Weights of a small transformer language model.
Architecture: RMSNorm before each block, rotary positions, no biases in attention or MLP.
Each number is 128 + 24 x the weight over the matrix's rms, rounded and kept within 0 to 255. Layers, rows and columns count from 0. Numbers have three digits each.

# q: layer 5 attention query, 128x128, rms 0.181, rows 0-63, columns 64-127
# k: layer 5 attention key, 128x128, rms 0.19, rows 0-63, columns 64-127
# v: layer 5 attention value, 128x128, rms 0.174, rows 0-35, columns 64-127
# o: layer 5 attention output (transposed), 128x128, rms 0.101, rows 0-35, columns 64-127
q0:122164135142147120096091128109136112133127136132146126126149154160086147150162099149156079078112128147151140134165129143123102149155103137104137170173128095131103143140147152114142147145128131
k0:166129145101132123135120119144163129105130130132173124140137145147128116122112118108143084125143118128124107155139116158100127135121139105141109152137106111117101133107110121123148123088134130
q1:164112156144129128153122141154098108142155105096121118157112100139134118134101148170173130120140122136125136125093116152105096118109131134117094135131136131107129131157135114092090129110120150
k1:134127162114128116128133111108123120121161126153168125128156147155132096124120106137145123130128110126120153148119125114114138143145133127133125131131120103137107147123117163134117110122103106
q2:105139141137112149135124136138141112138096153149111122133140100134078128142137119165129139143136146110153122129110152128162064131096109094110124169136131126123178087114133162163150137140131150
k2:136134120147096135138096138084130152163123134095118124133083113142152122154135158123144159103114117150175134119094143129154147129155113160118168160091124137094149134068167111072132122132134117
q3:140146123142118117130101081079114145117177107105136122140129120107110145120151123158179091142126124143135140122099125135100088120155142105087097114127156078169126074119144121101099083113090104
k3:147132160098122103112129116128124130112139100115125156166142125100104095130135158119142109158134136139139123141121144138115154120137148106145161135128122149116121132126124130144139115112101109
q4:158105124118156112158128135126133140098120084110157117136127107105127129127117102099129112160098109162117161155117152142135129128115141148132104094157163128131157127110097110099142141108102143
k4:106147118108138134101120151114141099103144121145117137115136129110140151136146173142155115140134171130120130133126141115157144125145133136108122136126102109151123151144144123098136159128152154
q5:130128131089115147140145125157155136102100152145132121102117142094099127120162118134095141150132116108132121139153144114158158130104150127110125109093135115117143117114141103170137148108123105
k5:117153108127114152101132102140142114128121145120119131148099126143149142106160148127096116108128138147118111135138120124131126113115138129123138133152122134124140110178142099131139175096158155
q6:149129090126151116161116156113117108090132126127165115120135135091123096143138114131127129168151155128161168123109143124131168110129127126108107115136134123150128091141126125127083156145157126
k6:132096145136089109127105133168129156130136140095114111130128147117138102123134134153122115127100136121155101094122117101159114111118111145111149115127148148128140111143170135145138137112139081
q7:119109147143114122144159117160136140090115153136141122127136108109142140098165139130113139108139180093109108112123126119130135139108138102178121075068102121115130106132111126135142130112164115
k7:098120136114104155112132145139125149121132112121119111094154112127136117138134124134116143140116119120155167078089154112176122125107152170112115121154121138146146151132115137132108143115150144
q8:148104121106117093122143130106149138071117104132141110102119128085120112127105109132078129101102130120108163132094151114138137145112115127144184064094165176140121137125118137147124117089124111
k8:102155129171118119139154131135154137175132147126113138135115113128153131119150124131120130112146133142125150125133138136114130119103136151136132124131121130138167105134161103138117126155141120
q9:133136121114130160102156113133158116105124121127101106143146120159146137134115153163103114098153147109097130100175118178105096141101104111115119131098086122104121166117118128141128136160148140
k9:068131132148133139131114158101131094116140127113168154127137136145150129124150108117133126091142122139142126136111111138142121115110143161145145164115142148146122126115115171089141141119122166
q10:107131120129126089091137145105101137140154124154108112129129128137132104115115147103151135126148104153157126138144151109120143131155111116118130165120113132133145116128148129120110142118097132
k10:138142133136133117139121121082126151098107115142139146156151171120126108125150086112157125135164145121146117125146111146124121139127090131128144111123108115124117107113119140146117093113115104
q11:120120117130165093121123164118144158112138111129164133142106136153135128130114124125135138105121159130148162137103119149137126112114164125136120113128084118116121124119130111118164144112117165
k11:121126106108124160108156110164120142139118121127101104119115100131150148165109143172116116161123095108111121117095115106158118141128128115082125127157087136121139141144152116135134170129135100
q12:103110100122104123117143126122151120145108123124134134132091111137111131106079131133113109136136136117126147144183128117125122133108126162125135159141105113123147148098137139128140123089141116
k12:146128128140117117116116127133131156121160118094155090121097116136127108123099111169085134123113113104161138135086121098092108122137110116102140136129113127090124116178124182083101125135128141
q13:084122151125133126101125154103169152167151129095116110128130131119178139112063150158101166102113131158107116103118123157122112138110075133106162088135127122143147104113130105135118155115078106
k13:137141123103136116167133115088117085149135136146116120160119137144098093139152168133120112142126103130114098150108138138101122113133074128129165179141088151116135135123148123098117153139143150
q14:141159125130133134097111157126155097163120161168080125132169213135166119125123115116122109145107114094087169091147146137127148163106104131087108089111093125118156128133115113156135165117120114
k14:153094131110092134128127099147106133125105140110131104104161131114163123155119148145169142142135080137145127127141135103158126086126141143090107135123117162126101140157102151137104132109107110
q15:122108129096136111153137139139154132163146074143116114139140104108119126111115146127137142109116124140107126138115158092150122140141136165130153144094099118163136111127144112107130103127145143
k15:178131147132125115129098142110125132166109120133132109168116110103043133120099088133157125145136143131151115157129142134093131127127095082142131134115142106108100133088145124152168092111152153
q16:129115100100121146102168134130175147175107123136113115160119119119170102111097123127115136116121097155108155118162113138141132134126092119129121127103096107142127158107121117151132148124101090
k16:101162136156129131158119159121106131136133119144146150120139120139143122164131118106140142142114112125161104129102145121098129100131155182115119139112137141131140126134134136126131127160126100
q17:096145120122139128088106143111097106121144142132143112136126103133180129137154112142125136066145111135094070123193122130127160163135084132155146159138124125134128111105116109144117162156131115
k17:140105181119134083145112145146116167129104138163135146122126165117132109104124153117152148140100109104171110172165114126131149118126131121130122163162118099109131118123170142141131123152112154
q18:127158121100134127152106130183106134126120140162128148181139119107161132119123084135138132094138123116127131143154146106089129149163137147195126122109151156144135154124129127133061111147166143
k18:140129097115118121124117129108140146139109094113129154154137079088149139136174086144157165137126127141188132129161122174130149103121161128150096163134099118121120124146151091161092097153152128
q19:139128131127125137094138080130107107113100173115134145105105126142125090107178146150137146093149146119149090115084105156111137133108115137124122141131126112094160150130124093132169083127157116
k19:115132124104108145085151122127091126109174126119122132136161125108151113093155095104130089163110105136134146117118144127080128157176151097146104116124164139110128116145164103095137108122115110
q20:155079086119140151116096115121133095110103127150078113120100108115118108124164051133106111141134129138131178124113108130100161172142105167138136130146120116166158126144108116140119157103173136
k20:149125185130141149130136087140113107137144167148136110113144120108118171117130101132107140143160141168189137125125138115173097113111140135104120163120121124139123130148154170133086120111134119
q21:100161127102126087128104146104139166113150143132114129092157105129135137119097156152116118125118147158130126110131129134112149096119101127106138119135144131115135103120155119135120116087092104
k21:145164132146167134133098120100116141100128113101148125136118103119118132120125117133077133114162140132107134130130112149122114119119112119122141139195120164152148085081129136139147132135141133
q22:100133124143141131136136120139129134104089116120132120130095111153178134159091137109102168131127140149107118098140093125112145125106120137123102147128095108147107079096115120147114098110161135
k22:135136142114103100134094114117126145171142127127130127122100126152090114110127114115175131127106145171156099146127111126139167106157139090146112134172111092112132118128093132110128111207179122
q23:144144144141118148141124144111144127096094167097145125155157118147130151146188135112152146107137145113145093124133162131116115136144146115134136137143155156122103106105119125097092134158134164
k23:085128117160154135114135133110145144153083146144128140127135149108184140116147112113145107119119126167135168125133117156148134138113139145090137172138107124140134140120134145113121105098132113
q24:121170179114111109110103180148086130113131146138121109106132142061106124137186155137135111115105134123195140107124151133130127169137134141101140089146110133149146093098155128116096155121119146
k24:129131129097141129082139098162149127091133115123104122121153126101153134108187111133161082134118088145152120098142128141120107154167131115125130094106142124089137096109172102200120111131139090
q25:087125146103138145148136115111105121184113108151123155119110151143165105106107119152136123157133111175088147136137078146138118143148141103096126122128119117103110125140127142157107133125097114
k25:147116141101134140137139138135157129132163074147119111096140071150089115126167120147148115142146132118143078102138127127096118147155169116109130078093181133133118147145128141118122133112090142
q26:114100131134114147164146152140123108171100110132112134209088070128115095120118127107134124121131075065160121143117121160126147142104147171152120122131091106158126108084074198153136099129138149
k26:150129120116108104118155136123104166157151161125137141135122092125109134160136096165142132180149125113138147074129142113137121111168119151154137141127157116108168159142127154181106150112147135
q27:115164131153104150141145118127169166124130161139133084110169190188164141100100139140117166112140122149125130102170117143145154148142123098163116150158118129134149076136153119164104148132100091
k27:111097099127171153127149127094147119102124108137134125138105151086129120112167132082105141137149077078123141117133133089160133118085130145098153172114077113121127182136068123173128116099137084
q28:130133109100127163140107100128109105134097100116091125114196112149127116095190133174124140139097114139143154133113145100186185146126141153153136137149102109130102164067105131157086144074156138
k28:147141095129109098165114120176166160169134164142139149134144137120122162166120118116150152098144089076203166116110146144071120089086155105160121176116090127135144126189134127162117121129124157
q29:141097123109144172083142184105113127083063080099119151145165129171114152142126133152068169122156148151072166092110148115114171158174065141133169133151163142159093110102131151176067172105122159
k29:131134169117189162097110175086110119134113104108113103138107104106084096142170150153121108120092188126078155164131122119141144153174102133107150116105125163143161168115136113074127144146122124
q30:146137122169155132150125114116129123179174070113152153160100134115114129066128184087133122103112156088129093183116138148129128153086111130142131128168123128114153145175173172109154125106064166
k30:092115097147163149120112161150158133129084092129143128128105119132122118139119142118162080137081112107048159148134108144070099117129157137130140095155125138175116148127111130104161126045098110
q31:128123146159133158169122108156123129116120072121132142131119134101091088144110140146121166138124105095104143159104091122118127096138162118137077075124144145141170110187143135118143136105117134
k31:168139139128088102112135129154131171121126128174142187122090153140095124100140117132165145118177083153170132084203091141128154105105103133158083161156099105127101136111098127148073139150115115
q32:100143152136189106124128141077161123170122151138146153107101174097135112152135162169140096134122135156186181123166143144104134134121166142094119127167102111142091145107118126121129127125125139
k32:114140080147145079133109191143159141135126153078127165093110080127147161135086162150165129132131164096168184144139120153133078110105146094127117144172063086122187150143152131114124111097178111
q33:114178134145131136156118137079083187114147101128130141092093144177133124104119108121096126148117138128079107177109102096115143110163126116160127109118130125104145092112141067125145106149100132
k33:149125123110124157126092162135105141134101123118095143138153178169141114095117164113140131183147104121164103153122117125147128126160079131200109135150138110123135112148102157149154136132112167
q34:109104168087121108141124116117135137138102150109112143133117097123134116135151148130123125118101092138118102142111110111126145072079156101140094164095122136077154126138157129139118118137097156
k34:121075123125097113121158159152133147134137126146129149115082078067124148188135118141098089083133094146152109120098157116090120085155111110091151161119097136129130147152160130130135098104100129
q35:116122142147156103132136128106154109148152139144120134126151143110137099132149138150099100137186145124112127101176152123129108114154072152111169142081149159117154079086149096117126145096086098
k35:170127196102152115126158140125104098099136111139099131136120129148099082133178082119142117092126066086095154151067166145137103123143105132130150130138115162129174105136109140128118141100129145
q36:131098160130171106136154114108154125126142160124128106117114105105088166135126163131085143098119174137155095094112070105103079122118178108103129117137142152157123163085158101120157118155158118
k36:154122169087126114133093134157132116123122185117130130098117080166144121114143113136061141079147157093141132149127157159119119085104130116145139124137105151163114146134145161149143113171117097
q37:163202128094189135120123079124114128141089111129096105199125112094106146126094132090118098103129135128126108164131116132144098146108084124130089141135135126133114118140157137144184128132141111
k37:111124131124120076115140131136129143102102171160137089109100132143129157137134095127133127156143092108138127096103088149135128177145147129149148153102131104105109086117166114166108119167133133
q38:125158166135115134140122145116149141125160155152081098137118127130136134137187130158171115132120153162148146148147135166124116084097162104126109145092182108119091101094119156087117123120106120
k38:144152165156137156081119107077104127091133154150098116136105102156111132111124130089210117111095129134142103160110108139122144080108117158113146170118116125152130101098138160124147076082136163
q39:151097158128113150093155100150108142153165175145084127108149132134110157145162146088166132169139118113137085121114149120093119139109133157177097168128127170095148156106179145119116148144137140
k39:098077196138146136159097172141126130139128157086138139123172129144103114189155139117152161150082143111114095108164154179082104088131146139126099136062124172174163130103093091150129094117120121
q40:104146093139124172093111154135111145110142143145089109152111180120138151135128137145106102160111126134147188161113092109118096114151146135121149133129133139085147123109197157116128128082118141
k40:119123102074149091113114116132078118118147094108171113123150083204127124135137118137115124175109155158137147143081102169113128128145129093110158122141121123122105138131162163167151110154107119
q41:092137218124140123184108115102126119108108116102142142154139102155088110138148129076190119118132121071167142155121123152103053131142141128124123141150131131151131129102130104072133190153135110
k41:106155086058109119178118134158147103148131168109152092084142097123142120163146116092133140135108103148121105138130111154074204139171155125119103118095098139071136134089114105169098135124148163
q42:153123133151138163164123167098124103144125105130115123118138089108117136175149104104145120137126104120107097191092130101126127138192146135161124197111155191117153102128079104123113131117109157
k42:147100125123149114117145106122143126094097076113113176139179096082113143132131101112149147104134104122111085138087129121115146125116159147083132116122150169047129143106143120137156156166143101
q43:133136125116116134131134121082079150121108130151122087123163175148105081135152090100117165144134134118115137144130120125132102128150166125140078124136155137125143138143145136150131194143132108
k43:115093164106145137137153131104130086075160145187168140087154174096117100108151105112115150131075096127115100126111114118150128128190154125105123142138104112163157159125128097145154115141107119
q44:129161060168138113113106118127098099152167066108123128148107078133117171181108121073121140162136135110095123074139121096095141101128150109145111129146116095147117146101097173136130109134080142
k44:099159137093094115135149111113098143138131144094129134147161133096084141113118143097075102135097163120127123148167140130209071107157122142143132132112132068145134147112143139159101135114162151
q45:149117064136170174112129155085095125098085143132121177099147130154131120157163111132106161159124126164161143116115169161172170185171129134060121119144115103122096147065168180158103130129092142
k45:147161095116192126067092137130138134120131074135081143101123088136128115133125124100141155136113150153129141135169132156125093174148115086128168093144165110175122099092094121159124114127092112
q46:114089144105109163152125111158093134111132110123144142141118134170121105148098135104114126148140143114104148161168147052193129085123143147194184123168108142114126123107140136090171080125160146
k46:146114142117123155173096097110078189102142146116144143098124063175185117159114120159153135163157095089135128114113098146121118141161154137100100156104125149139073095115122135121133170137142172
q47:137129123145121141110169130169151135139096137107160133111089160135122140128114138166167101142080185134157168122170104125142145112112157137092127080133133141132093097112103131108118093080105129
k47:132136128110100159127139138122126108131127147106095090149125148119117107155122147133129135151147122151165152179149100142124114054112168107105081118119136096125132143123150103126094086182170151
q48:131149091153137154145116172138137174165136117115120148133140109124132138146113132136171147144116098101139143092117161141118098110130158139120122117114182184144123127155108102095130126091127127
k48:153087129183100124150145144150115143141131129090136126171129082134150134118160123137106168147109150147119064117117146138155129126133146152172092186133103154093156158086109142110132129141156138
q49:155156117109089068126050147091161115128119177146132103147145135170101104131152151116105119122183154148112166118076123141116108089104099117120136076116088115117122120102099121159102103102140123
k49:096087116158106115112099119192108151147126150176076122158103177191119136161182101107090118079096144129129133096104115158101143115126113111134111094159109098091123111127137123185135179125092164
q50:068118152163144119138133152099111105171090075126115107148140127113129145120175073120153109163143117101132136149106106114094192143137119146167154139138140144163127133094144108129107101152173166
k50:138127120135092133120148126122103139107150129060086158076094130074108099132144148159128091172131134121097147168192130131093166111163153103128163138109146121125125153108095158106095174133197114
q51:107085133137154095124136137158102146139144145128136175131140142126183105137154071125113141114138099147136100114141129134084114145104110167133114088164186176120105125127107113154168143152088106
k51:117118126112128099137127119158102138142160133157119148104134126138154170085088147144133150101144084100099088112084132144095091171120094154117172117114106154108107106163143106139128161111175160
q52:160112163108130102124087158125115137166135091115117124129169162159128164099084100147168082107127096107097166151179127136144114118137120142101082130146153169109105104126128092116111133110150097
k52:168147149109105139150087120139143098165114116154096096139127113141135131163169132129173138157161075120091138130123136093109138127120166136111124128109138087092136132166112110071143112173144135
q53:129126129105146093153134091126135181113093092110112123125131094142161154132143152116101124143106104179096108154110144121075133084164174107106060097115077140111148135150116101121137155105107148
k53:162113205122142167086149079178096099066114131136137131156159099139130112140130124149115107144106179169092117185095136094143106109162105129175093106100135151125137137110166144152110127142140076
q54:134145138123160136172073095106097175102122091085080145121135147128164197109140127120120131146135113142084126150140113145144131135107116152101121090152134121139149141146106178094120150093076157
k54:097114088045151155129109113105125157112110084060108121120140142137112132106142104075109080118137090135119110174115148123139145138128125108104086152161135153160127167195148140118108179120140147
q55:080119136131127117148071135136129114094136179093129080124051124151162152162142152064131097159117162140145109122152143103115148098122129138148109101114134119174132123146147159167188098079114098
k55:138151142127183090100143132158138176097085174119096151158095146145134114126129184131092086166131130164137116070072167112145127122107105097113140123132124090168068156142130155136134064143133136
q56:132108079161117083148156050061178096133107101090141086144129149136147099174103113105143163154153102085145098153130114148135098097124133165085096107120107122127084112118163112085130121129094129
k56:166130161124112142139141075149191092171078137108159174043070095145104115141162160188149105125157172159122121145095090131142105080153111135120140176152159121123138126126096136138124095153129114
q57:103100120120107177147172109139127100136138122124117117129120130092155128102115098137131116097077148115125137120149117122124133126146079122138119143121163115137095115160121098130085166123148126
k57:109158160114123116148148146120162108143113125112092105109146128097094104151125133166131153152082147107118144136121148158177170149159150133146138105134100109134117168128094113131157147135164109
q58:155118109094051076129127148131091154132120163098109106140115126133117109122126119100166111085115058140149092141098112101133093098131136120085122145144124122099122112152100150114139096127106134
k58:128134107143138157122156103131131074151129140158140116156109116109112153097106114144114142103074128119159114120118117125150064072087168103122140100113133118156143130161114149142130122113113171
q59:158120100168173148153163119161127147097090119105140146137118068148107144144063137120140161146134132152173161119141162162192080100116154150126125151130092142160134183098108196163122096098149113
k59:142118073168151184153152123100146159137082148110140115089066116142141134111103164154103176132146198180184136123132090122173118166123120132125120143103121104146111126113135201102083088149096088
q60:138132159130170154081124061071132140107132127095131118159109128171104116055087119128105138144136145133130133152112131107058120072113163125090108124138146102150150085091100154151180121122156141
k60:169117083119099133083141130104092095089113102145111089135085144107094098146145132065113113170176113125148166119100105138145110126119141104128175115120105114084111114119118133134172123080171131
q61:138128166144126156160185110087147153087132144152146104112100136088102141089128141099128131142133141107077124148146126154143111168121129154178160137147163105110123145135107147166134122113141129
k61:132122173127108167139140096117129152144098119132114108158113148133113068132164096135153092138131125078147134147117107106163140178118129112104164166117131115110105095113139092090125134114133107
q62:133102138135142128149131129183105128175142218111128154157120170129083146150139122135138140124149178103119101081121141155074097106142111101120140186187144098096180139188097160112137103147132148
k62:120105175084169105119140118093167132142156162055148149155099145108166066134169163106190151116144152128183116108092120135123105108068143126147149139168122161095147141177135127091106153118125159
q63:166116115098103190130132115073126113116108114088177185103164084170132118084067121127117155128071166161161110109095086089143120168065093107104130134175119117084149168165143169089111112122107103
k63:102102100123128166109142129083107144079099066121145154118131120134192147125117100136113141095094128146128108135085124170160123152118107147142194079136147107138148099132107134140114086092147140
v0:144167105164151109134117111072116128124152106099107128098195146118139125136133133145158139097124098106142133129151120087089101124138099112130123141152132147150125113126130106111153110091164104
o0:149122124090125128114118117190117102104130149133182113114139109126153124092141105103101134100130115156097102099114104142165101130091104140088108160130113106157142144164137108141133121119132136
v1:142101121115110089130087078090109153125145127130167167118103094102089128087137166126112121108140143085094117141115140144086159124139141094135103116105131095180123142130102122103128119160133134
o1:152126167166142119100120192095136143158147100150137129116113199165094134126107151143131096124136138111127145122142103147173089105117142148117103130138069108149130147115155136139120130147175119
v2:144144107118155135146178124126058148106119106107161092097167138152087140153130108158129098121130106129128173141115125132122140148136133087095133105169097133127118127114111136101107117128134091
o2:142158112103114112158104095152160094118114122131148127141088134157128145089110168146106116159170127121136097103161111112129115135134118130127118142094129097130100186155159114141149108106131117
v3:129147118148074162113129132156127149107157127125169125142132098122089174140145123107106110105118093108092096105161119128119123150134115117136127163106089144110137127121132139133146111113123133
o3:113135113107125103123100153075149130089150098142102108112141114110125162118157176164095124099153110157125117127140111111121135134120090151129158144105116108170139137070121125103128170136115096
v4:135099109139133150114126131123112162170136128169156094169111114118120139104131115092119090123100116112137116112112124137166157109149144108130137117119148114135116116145178143133155071133141126
o4:110133115106124161137121103117117142124136151152121156101135182128114127146173104117147144113125133120111166122159143159077190083149130122126163142094100095122139101090130176142089132122152145
v5:149104137138147139134116111153106139118136145146130086140064101155092131093160127143122131135119161100136115136133114065125156155133129131144158132142133098148151135087146107102116119146151119
o5:113102132136118145122099115118135113105115110151130120143137115140126101178130113071096121139112073129094087097171109182166142138116123152104120128134115121130127169175119120142112143156112140
v6:078116108158091141142174150140145150114110111140116081175135120152127143114116131131185094159110107114115099153140119164151142172131122099145117134153117145119112103119145137116135125125146110
o6:127179128124126109134073117126127135138146134131110116147159098099140144169144135128120141136128122128123157105144155146121136177128142127137113119101123109124123143076129106132140139134127151
v7:160118142148139124141156137186138138130174110130128144084085108088080091106147123138131120095158088134126092091134163083110103129156104084128138112121116089145111090122087124157112132098132158
o7:125122117110134107125087153140140137148137174152110132131123156094149147102153175133134118143109124097141121091125165169120120121120108120153100136172171119127140115121142154109170164128129156
v8:126153144139123165097111137091159120140124124169141094119142147170147099110169096136164121153119133116182164049130133114086072138138149143097125123112122169127110138122117149120071106104132144
o8:120096085134135123133113142118139115127150092169151092165125095123154149106161121119177098148100120136131120146181127130140132100130120150117125148093103146097127135130129109103135158100143175
v9:087076163141117122089127148121093130134072122130168075140116147164126140121143113126096097104152141154181130128114159110184121146131130110148141156158083124123121125109110095128162086135113123
o9:121112112145101130157131138153142151107118097125132161134107056130134135167132112099134147112081126119123114167129141118157179102133134096074108160097127099135079134131139144117138121097144111
v10:152121169130136110126160138169123115133152122130107155096118129114091117115110112152139079154164096109139126083142164101120117116086101171142138105135156161120143147090104064092142118066138115
o10:143155095123137155166100122067126141110126126116145124123150097145141108128126093132086136128125150081163140154077102113126144178120120120125154137150130129151119129170152155139125131097080124
v11:094096162167140138094124111135117134119122155138163146168149143148062169134130141165132128146128154117129121167087141140093143111125146109139122091127143118078093118139097148080122156105148095
o11:130121137136093108187111124107123111137126090145175092132164133107115158149086106135114119117122132114120147136108154119127122147126075114116119131162162148148127127096157102140102145118183142
v12:157160158062111109168148123095142137162173112137115122137142150143107111116089133133120135085133128137111098162131114127133136128135147118081091131150107102134087125115109114164162114148125147
o12:143125182140167121119129156166138140089120122121123083135155161099134138124181135138129167093148113130138105080126129168120131130146086122119164146158121142106102170127171147099119087148142085
v13:119116120094150129179103119094157075142144134115100154137095121147103140131131103152091091147116146134142130100152145104157137123104165098112147091087129098108126137104109093125105150155117121
o13:120115137144104114141133167111087153126122124154131153154140141129119066136149167107132120142147083171144110163110138148100138151118136154085152139141140122124185145148126145106130109165129142
v14:108083157132121143110147123100104116110124132117084098143175169129125141113165119108154134100128125156133103120152138162160117127141143145120135145135126105168109104150173124105120150134156150
o14:114125108086138106102093088153128164114144148140086122135130117103146116120097141189101138099109118138142158129129156111150154108115142104144073135138134096169068158122123106137164103142124124
v15:122126144147138153143126141140127143127112110127126125098141106135111132133135144110160146147081130137161118093121178145133149146134116122107123106091116106135189109132116111128093139126143137
o15:098091109098106121112145150118132081157149131159144159132104114101098118135128132096119092092124130100086120121126108147119128163113164109123112124147140135103166142152136090140127124133133151
v16:139099138147142137099107109103148178112185134151116130157084149102118085119131163151162139123081126117119104138100072135123110143167092119105131145114108091149135126142162117131148149140123119
o16:129144094111121144097131086101127117122126146090141118101091137168126124130121079119154121125090117115113166097188094144168120129128148107151064115121138121094136144136136084141069161130134124
v17:101137120144136110109143141095153103106139153121122117143123138121086131117126145127130163116097084111152125151106142143156154125119106145127138141149112124121145104159137175116144121130123107
o17:147149137114118149139120125131138160106121114100115124139177136111119146105095122131139139183162127143090124126163205051100123106119172139136112111109183133129103168098123083147161129175128133
v18:152109142137116127114165170117093150143157131167114130106093098113148131102125144135115128109156163116110104148136137100140107114118121129138155121101143121080126139095172125123137106180152136
o18:114115125126087147110079137127111107100131141104100142109145143137134135142119118106096141096113135083083149141172095156104122159109112113118165154110148141138109084094134175117128134132116139
v19:132150123119105135147115091153141155152182108133113129133137132134108149074117115101120151125135127122118153121103088125160127128143145067091163172146134141090124127143127142133137134125107110
o19:120108137114164115121162170123060121095111145152125109144137145152119104112177103148085153148152125108073148085139136153139130159169148132131119096103103108099102107126077099147140144150149102
v20:153105144127113109169132127098131120123099122111114149096125160129151134124115120093101146112109127134133125152152096188137156089122135104152116152072063145108088127157090157100096106148136111
o20:098156148150114130135163149158090110073138139129105126127130127061100158111119151182152148113137146136138090147124146094158121137124105128156101086142162157106148108196146139124146144145130135
v21:140133112124117121108160123109101126091151113135113133127135118134083151147152156136131156113140102117147103148137104138126132121118103104121158110133114108126107136154115143135163152135123087
o21:109144135139104090142132125142090142138142175146174100154152097144182135089124128137136107157143105132113130112104114093110099107092125117118115087133090141131109129145123132077103093120123112
v22:126126169116119168170102116133121178116130147148108165100163142137115141151124138118185153151071139145127188104120118108167149113128120138108105142101128103142182117126127132128135131100135124
o22:159129103094169140161131110153151164121112106110134133134105111135103120104129135131135108097144111107096093084116118185143092136167121157127150112156099135080150167106089093175140109146139114
v23:167085112112122135147105147099125125124120109147095140156124133084108130102095125169138142110107148102148141150119131116128093152131086124138147098161162108139135168137111146135118130140128123
o23:117084130090055150105153148114138114120090134116137136140111142162079127138153152105130113137112117106151149118125149096112139093126151130127120107143131137133145182127142115123121136121087125
v24:143127082123154174118123139128104099148138145098163146125150145162113140168133126117144102147105073167107144119122147158134171130142161126147113157136165142108142112138155126155114112140105077
o24:119172132108141151152120145156112118153146117139157131123117127156097072107099137123122066174186119117120123140125113150142126131126098109157155141090120121138154112115152123132164127133125157
v25:161153149124132118117171093142172137074151144128143111175107113149138119123143099132161076123143097097105126146135113151091106132153121117131115159114166092164114110135137109157147106112136165
o25:171136112153147116108142132143113125130113117141088062128094162097097153146106124108144135127172148111111136108127140122119117098148115127114112140115117147147137148097155134152126135093081140
v26:092129123116082126125111140123105131129137079164134136128099128175179144120129106095130100159174142131117157150149122138169134130133132079118145128142077114124114092123158118142122147100159120
o26:155120109141137118151134100133135128153105118186083127113107132114171111143107095129139172168123110152103159093124088174125131114102161170130120175119097123122097130108096109138172133135118126
v27:109180133136114127158122114154080103171173155075100132146148148121111117160115089156112146146129122118145110163101143093126143113111128131138147165141121125132129156142136185162146121141150131
o27:114196161123136114112159121161141133116135164130121102114172154161118090133158136126151138140129143122117130165139121142153113127184131101151153112139151153162155129111143126165146117150105109
v28:144116139111139131149139125158130170105134122154138123150140152130134163151142124169172116152091152145112094112151124152120167138118145149114158161086143149130144103111084151154109117110099160
o28:119152078149138159088162123092156111108133093116079140108131144128140172113083120151125144131158123154167142125142105145148140152189133136111130126181146124103129143099149180096111097119165115
v29:144115115148115126121144124140146122090125106150130134109142102160117131090136136138141138116088158106120117139135142104137116138114141128145090155126132168120123100154120128103114167121118133
o29:129152058133146127134102160149111138142153127109132139135139134093115156124103139113090123140119177144157141138102095130109123144159086145118102124098103115107114165131108090159126152104108155
v30:164112147116139107071129095125133129132105121130145126145141117142145094102129139114128118101101113115132128155151156132134126151143120120103122121163115113125146146122109113122093138137093104
o30:127105111163097114100099109117102083096097173096126145152110128141093139127167144088090143162149143110119107124129123146131109099162150129118149133175124101123136133156122147132152143114164100
v31:102120124135114175109156160098140115136144115104149128118136143127089121171138163113141105145128099114106160114121125116118120140134106142126128133095181145076127118101140137122083110088168129
o31:108079119122095082127114110141099084129146137129108120127102146167129116082099121087112113135172157093143147149131126095147128168122092133134118111112119129123138111080157094167171139189123114
v32:154112117160110131125125157100114122146132122142142119138115079081137103159088108160154107118107126165131152115138135119140107132142133132138144108132125128099102146144074110134151093117120074
o32:116118152116135142125115115173123130170099100129139156092135135100128139079161126135150139161125159148132131125133128112134141147111114144058138140143177174159146082146137136113107140101111125
v33:126143105126114133149132099081120138107129124142156156134124106120163116104136124141136141095118112149135137173169079121139132142109098121138158142126133141116125122134133146122153153170112100
o33:143124140155135120125154146197089111136103132120105131164129157146127144102112101107141130154082114154123177105137105121104122125119123140119122103125121114158164127149129132149127140122135151
v34:138121159118115090114143133155098136136093108148148166172121122122127104092082109126129137135150113158089135106092113134142142119132088102154102129126117125189133171164140202139121144107116130
o34:128139126143111146115139132111149134168127154135130140075100167114130136144114142158157163131134143127206155091117178130125083070113135136119117149130109139120152146095132112143136135106116061
v35:126084156130137163104107128122115126164126146119127146127140101166092141118158152139100122144118149074107147089167171141145166123134169140168169111080106152116099089137102107122165147108100121
o35:135163148153157180164088139091085164119103154112125148146154174086206131140141094120123080137118135109135130149122128090117183119120117123142173097135117113101121083127160137124102127155108118